python train.py --num_hidden_layers=14 --hidden_size=96 --num_attention_heads=2 --num_key_value_heads=2 --head_dim=64 --intermediate_size=768 --vocab_size=2048 --hidden_act="squared_relu" --norm="rmsnorm" --norm_place="pre" --norm_eps=1e-05 --positions="rope" --rope_theta=572000.0 --rope_fraction=1.0 --qk_norm=true --attn_scale=0.173 --bias="none" --tie_word_embeddings=true --parallel_block=false --extras=["local attention windows", "gated attention", "value embeddings", "short convolutions", "an embedding shortcut", "learned residual scales", "capped logits"] --init="normal" --init_std_qkv=0.0529 --init_std_o=0.0 --init_std_up=0.0529 --init_std_down=0.0 --optimizer="adamw" --learning_rate=0.00294 --beta1=0.9 --beta2=0.98 --weight_decay=0.08 --lr_head=0.0143 --max_grad_norm=1.0 --warmup_steps=557 --schedule="wsd" --decay_fraction=0.727 --decay_shape="linear" --final_lr_fraction=0.0 --batch_tokens=[8192, 16384] --max_seq_len=512 --doc_mask=true --train_tokens=103000000 --max_steps=8456 --dataset="wikipedia_en"
Each number is 128 + 24 x the weight over its row's rms, rounded and kept within 0 to 255. Layers, rows and columns count from 0. The size above them is the row's rms in percent of the matrix's.

# layer 2 MLP down (transposed), 768x96, rms 0.121, rows 379-395, columns 0-95
size [100  98 111  96 108 101  99  97 107  95  98 101 110  86 100 106 100]
[[123 173 133 132 148 171 135  87 109 118 125 140 152 132 121 115  98 100 119  99 138 106 122  72 132 143 119 125 107 180 146 112 133 139  99  98 137 133 149 127 150 153  90 111 125 100 104 108 102 116 118 160 181 113 124 131 140 169  65 143  69 155 159 118 174 110 112 128 124 112 145  94 123 134 185 114 131 144 130 144 113 128 141 149 156 145 108 120 125 115 160 134 130 164 139 150]
 [142 100 146 115 130 102 155 183 120 132 141 115 116 172 134 131 113 114  98 155 168 104 136 114 111 124 137 175  93 146 110 124 116 107 137 158 141 169 117 139 129 128 152 127 147 122 139 157 124 122 105 118 180 104  93 169 111 112 162 134 176 143 125 126 127 153 134  80 130 138 128 114 170 125  87 129 114 127 174 108 132 126 104 155 138  95  98 173  92 121 133 144  98 168 112  85]
 [124 146 132 117 120  89 107 103 110 111  88  88  87 113 157 118 113 154 160 160 134 109 116 119 147 140 139 115 138 140 123 149 107 122 125  75 158 133 128 148 139 132 159 115 130 122 147  98 169 125 131 143 112 158  59 119 166  73 152 126 119 131 115 109 171 116 145 112 160 102 152  75 132 106 161 114 114 119  94 151 131 126 153 131 137 109 135 122 192  95 124 104 151 111 138 138]
 [159 126 128 142 147 108 164 148 140 131 150 131 118 158 145 161 130 126 165 152 102 127 158 131 129 172 122 111 133 133 155 112 106 138 167 148 133 143 138 129 142 105 156 103 156  91 123 169  91 184 121 116 105  94 160 117 146 140 103 110 125 115 136 164 152 117 151 103 117 123  97 105 139 140  82 148 109 170  81 107 108 110 121 167 128 141 113  87 139  96 123 152 182 177 130 121]
 [129  74 122 155 146 152 137 148 193 161 134 138 157  90 135 117 158 134 162  91  99 104 147 113 156 119 130 150  98 135 128 143 143 116 135  88 150 148 155 121 162 139 162 110 120 144 105 182 125  97 136 126 130 133  91 144 109 121 131 122 136 127 107 152 140 130 151 134 154 111 146  84 163 133 147 135 118  59 105 178 132 107 106  90 129 133 130 143 165 138 152 130 149  97 116 141]
 [ 93 121 135 163 142 120 112 131  99 153 114 112 146  83 113 157 123 120  95 122 163 174 132 118 184 136 149 140 126 119 127  95 173 129 167 116 111  88 163 138 138 110 105 118 121 144 132 129 170 116 148 130 111 105 154 101 128 122 157 133 117 113 121 118 102 123 124 136 163 122 143  98 161  60 115 176 179 157 142  79 140 127 115 140 152 118 137 149 151  95 143 142 155 105 108 110]
 [106 125  92 113  86  73 113 139 100 159 117 164 108 103 163 104 126 105 130 117  94 170 102 144 135  90 174 145 146  73 119 107  85 129 137 142 131 115 139 132  85 162 101 119 124 124 132  91 111 113 100 126 115 129 163 143 143 102 133 175 103  81 107 129 123 161 162 128 128 128 142 151 129 172 114 103 154 107 137 147 156 141 119 139 100 103 136 161 112 161 132 105 117 128 128 123]
 [144 100 167 127 145 106  93 144 131 156 135 134  98 128 119  96 109 124 146 143 100 112 109 155 121 110 127 152 197 118 104 130 136 140  95 129 108 128 140 126 170 137  55 152 148  86 134  95 111 117 138 129 168 104 140 108 116  76  85  94 135 139  90 153 115 153 112 140 114 129 119 136 131 136 114 107 153 115 113 108 121  97 147 129  94 120 144 133 164 161  81 139 126 171  97 122]
 [112  93 128 154 117 152 112 126 170  95 118 136 123 131 150 121 128 140 151 154 104 145 167 102 120 139 143 132  99 121  96 124 141 102 135 110 143 166 134 117  97 147 117 134 133 100 147 146 194 131  91 143 130 114 139 134 127 120 109 137 133 131 101 129 108 123  93 127 156 138 156 132 152 157 101  72 130 107 175 145 138 166 211 135 130 163 159 170  79 111 141 111 104 140 138 110]
 [ 98 142 133 143 111 123 154 137 122 125 127  79 134 113 133 198 135 119 136  97 137  94 134 120 143 125 125 169 119 157  97 148 126 139 143 144 146 138 140 116 171 126  97 153 106 154 164 101 136 140 133 130 135 158 134 139 178  91 103 130  94 122 194 131 129 145 149 157 124 100 106  88 135 131 137 110 143 129 139 121  95 139 104 142 132 166  74 188 143 170 130 147 125 151 121 159]
 [156 107 100 111 114  93 126 117 152 109  82 115 102 138 135 142 145 151 154 113 117 143 106 161 151 166 132 126 111 130 126 156 149 148 114 136 127 169 160 123 138 110 126 102 114 123  98 135 144 163 174 102 151 128 131 135  99 101 187 129  96 125 159 107  64 123  92 153 147 104 111 155 160 107  76 112 134 144 125 132 136 125  63 134 116 150 162 132 112 123 126 121 134 124 153 175]
 [124 125 146 116 139 161 120 147 150 123 148  87 138 136 132 159  89 143 142 114 107 142 140 142 122 139 134 120  57 139 120 162 186 129 199 126 170 138  94 160 141 100 124 142 150 127  93 109 152 157 135 150 118 121 108 147 146 146 113 116 116 188 152 115 115 122 136 121 129 135 111 141 120  86 137  98 116 177 164 113 152 149 127 152 144 114  80 137 119 169  96 115 152 122 143 132]
 [122  85 103 127 134  98 157 124  87 155 122 121 106 164 132 139 148 126 161 114 100 159  97 127 118 117 147 137 133 141 123 153 117 113 118 111 157 145 153 137 172 149  79 123  87 120 123 135 133  91  98  58 126  79 142 128 158 124 145 156  95 125 128 171 145 130 128 120 136 140 119 130 143 103 151  88 128 108  99 111 118 149 134 133  79 148 153 135  91  70 112 100 107 116 131 159]
 [142 145 161 134 163 153  90 125 123 138 105 131 121 104 155 163  92 146 129 149 122 105 133 150 181 148 152 130  77 165 109 120 148 116 105 106 155  84 151 144 130 139  84 121 109  98 118 128 129  92 136 147  85  88 159 113 141 178 128 126 109 158 143 148 122 150 109 157 126 142 151 144 134 182 151 121 158 148  92 144 143 107 131 131 103 130 161 167 115 108 110 117 157 132 110 163]
 [105 121 147 134 145 131 136 157 153 118 151 102 172 163 135 133 107 154 147 116 114  97 106 149  94 145 101 160 128 130 149  81 117 113 123 146 125 129 115 137  72 149 161 134 135 138 140 109 128 134 165  88  93 122  92 109 176 119 147  98  99 147 128 108  85 115 147 112 123 140 167 118 127 140 122  74 145 124 131 120 193 143 117 122 117  97  98 131 156 127 138 105 159 115  82  85]
 [113 121 153 116 134 146 128 147 139 111 147 127 131 170 142 118 157  50 120 133  96 205 126 176 164 133 118  86 116 104 131  95 137 167 147 137 119 134 119 181 172 126 115 117 150 131 118 124 146 122 142 138 139 154 135 118 125 161 180 161 152 117 124 110 128 146 130 132 151 111 106 103 112 148 120  97 151 127 166 143 108 118 143 149 125 134 109 126 138 164 105 100 100  93 155  99]
 [159 128 137 108  79 158  88  80 139 118 123 103 150 105 114 116 134 133 114 165 160 118 146 117 125 130 124 127 157  91  91 115 123 144 191 118 144 122 153 132 148 162 108 164 125 115 159 144 132 140 163 149 140  74 130 149 147 132 167 104 115 147 146 117 153 105 126 147 132 123 151 168 157 146 147 110 136 158 119 126 104 131 142 141 184 102 163  87  74 130 125 104 116 149 121 149]]
# layer 2 MLP up, 768x96, rms 0.126, rows 380-395, columns 0-95
size [ 98 113  93 108  98  98  96 105  96  95  99 110  86  99 104 101]
[[152 138 121 129 146 133  86 162 167 145 127 142 137  92 141  78 128 139  98 148 129 128 132 124  99 154 114  92 105 134 138 112 177  72  88 102 118 169 147 109 140 138 123  66 150 118 126 172 142 158 133 125 155 135 127 130 125 114 126 131 138 133 134 153 109 130 128 148 134 129 158 155 108 174 167 168 136 137 145 157  97 107 191 109 139  98 102 113 157 118 163 149 137 130 132 128]
 [ 85 132 158 147 154 155 115 173 167 122 138 161 130 139  89 151 162 147  95 138 124 133 110 112 108 117 123 110 110 134 154 118 111 101 134 115 102 124 141 107 118 155 155  88 166 120 171 123 115  82 136  90  90 155  98 143 164 110 140  98 142  91  71 134 112 100 149  91 148 150 128  90 134 138 151 143 123 116 130 155 143 119 170 110 119 135  99 113 114 110 145 152 139 121 177 127]
 [164 170 116 135 112 111 101 125 153 103 148 152 137 106 126 116 150 111 142 137  73 141 143 162 161 151  88 129 117 151 102 132 148 153 143 118 139 129 146  84 126 159 112 149 143 119 130 169 143 129 181  84 139 103 111  96 105 160 153  85 142 100 103  94 129 168 131 106 148 102 102 102 139  83  94 131 118 118 157 173 128 152 142 129 145 163 139 138 119 142 165 114 136  95 115 136]
 [100 129 154 145 113 118 118 159 137 139 162 145 152 144 119 131 101 154 123  90 126 112  98 133 147 146 114 177 134 123 109 116 139 135 122 124  93 148 112 109  98 130 137 139 112 145 112  69 117 135 150 124  82 143 151 144  86  89 139 170 139 160 126 154  73 153 158 142 178 134  93 145 119 107 100 103  84 124 100 135 140 191 152 128 100 168 108 126 109 121 136 145 113 132 111 155]
 [102 167 140 177 102 101 109 137 115 155 175 132 101 105 133 129 163 128 135 105 104 142 148 164  91 146 169 102 155 168 140  94 157 131 140 125 148 115 125 145 128 117 113 105 160  97 109 112  96  80 132 117 104 125 140  84 134  85 147 125 153 105 112 107 109 142 143 152  97 140 127 121 112 151 136 143 132 135  84 129 130 159 141 115 136 126  99 171  79 145  92 167 112 118 145  97]
 [ 77 157  85 146 104 163 113 112 125 126 159 141 125  97 136 157 127 120 168 127 116 134 122 124  81 158  95  96 109 126 109 114 112 103 127 127 134 150 128  92 155 150 121  86 127 141 157 113 116  66 189 126 129 171 129  88 144 136 129 121 124 135 132  84 128 143 126 169 120 140 108 156 132 118 137 115  62 105 111 146 130 103 163 126 117 123 117 105  79 133 109 126 129 154 151 137]
 [ 89 154 120 152 142 147 118 141 150 131 150 158 123 152 147 162 167 137 139 122  99 126 136 112 106 152 102 147 122 100 129  97 158  95 154 106 139 155 160 157 128 150 164 100 176  86 130  76  93 146 150 122 113 121 139 124 118 152 181  94 112 122 117 107 130 120 143 132 150 134 164 125 140 149 154  89 135 126 151 112  96 144 171 131  78 137 143 134 100 128 111 116 115  66 148 140]
 [124 155 143 147 101 118 118 131 125 119 116 129 140 115 103 140 154 100  94 140 107 178 110 112 106 142  99  85 117 128 130 108 156 117 127 140 150  99 114 122 126 120 159 128 122 160 113 133 117 129 145 119 106 145 149  50  91 126 133  89 135 142 117  72 102 104 190 116 144 130 164  98 145 136 161 134 126 140 140 169 106 147 128  91 122 137 138 163  92 122 177 139  69 119 118 132]
 [160 137 136 126  93 108 125 181 116 132 131 146  94 107 104 102 104 150  82 112 151 154 123 143 106 154 123 103 151 108 142 154 112 131 107 142 125 112 163 142 126 134 177  85  98 114 108 105 117 106 175  90 150 119 108  99 151 135 107 111 155 160 151 119 110 160 127  92 145  76  87 143 166  84 137 104  93 125 112 144 137 133  98 122 112 130 150 109 145 121 147 117  97 115  84 129]
 [142 132 134 150 139  77  71 120 142 149 152 151 136  71 104 127 150 155 113 141 129 149 140 108 150 107 128 138 133 118 128  90 119  79 101  87 126 153 138 131  99 155  87 128 150 156 110 120 147 122 125 138 102  86  96 149  78 178 175 165 126 170  99 158 125 154 116 117 150 118 125 122 133  95 106 104 136 138 144 144 120 139 125 101 123 154 145  87 115 147  97 112 149 131 149 123]
 [132 173 114 128 138 139 116 161 116 103 122 128 130 122 124 113 128  85 119 121 124 130  89 129 135 151 137 116 159 118 120 128 123 138 115 124 128 150 148  87 136 152 128  97 120 169 151 172 118 155 123 194 134 152 130 108  76 167 119  77 164 133 124  99 122 181 139 133 172 132 138 123 184  68 132  95 120 134 145 145  97 121 138  99 107 144 120 170  94 161 148 135 138 124 136 136]
 [134 142 128 140  99  86 115 126 140 129 127 152 149 155 151 104 117  66 137 117 120 114 120 106 137 132 139 121 163  89 145  90 146 139 170 120 132  96 109 143 105 110 148 119 110 139 149 129 122 105 143 114 132 144 130 121 114 174 132 159 148 164  98 111 131  92 105  76  93 119 136 157 149 112 148 165 138 137  74 174  90 149 106 106 123 117 178 148 142 125 180 165 102 115 122 116]
 [118 132 110 125 154 171 112 160 120 154 130 145 103 173 122 156 138 150 139  97 144 193 147 136 104 122 137 125 170 107 123 161 150 110 114 136 158 158 149 133 121 155 131 158 135 118 139 156  88 115 149 106 133 120 114  91 123 132 157 109 118 139 126 152 159 159 179 127 165  98 103 101 126 108 141 143 134 150  79 131 134 120  98 131  91 138  84 132 147 144 157 159  87 112 182 123]
 [107 125 111 150 153 123  89 125 160 130 148 135 134 139 110 151 158 147 136  95 119 132 137  98 130 143 135  88 132  87 109 135 159 123 137 169 144 128 155 145 129 126 135 112 177 115 155 105  95 107  80  93 117  99 135 145 115 115 143 138 132 167 130 118 106  82 106 166 116  86 164 180 118 137 106 153 132 120 122 121 133 137 102  87  88 155 160 109  93 185 155 125 147 162 146 130]
 [ 91 156 128 136  91 133 110 120 143 151 144 145 157 156  97 128 148 109 103 147 171 119 139 140 101 146 103 134 157 114 114 125 166  92 115 116 108 157 122 134 106 117 137  99 137 171 153 134  96 114 141 108  95 103 169 138 114 114 151 132 132 166 163 129  94 133 113 144 196 111 113  83 118 118 114 113 117  91 100 116 130 138 148 118 146 112 166  62  91 138 145 147 112 135 134  82]
 [ 93 101 147 142  94 149  71 122 115 134 168 109 155 113 133 103 120  99 103 119  65 116 100  92  98 131 130  71 143 111 140 145 131 139 109 128 124 133 118 125  93 132 123 109 148 124  85  79 132 133  96 114 148 140 161 150 151 144 111 144 150 143 123 120  89 166 136 128 160 109 161 154 121 118 159 101  89 129 108 130 127 138 140 140 105 132  91 112 130 169 143 162 111 179 133 135]]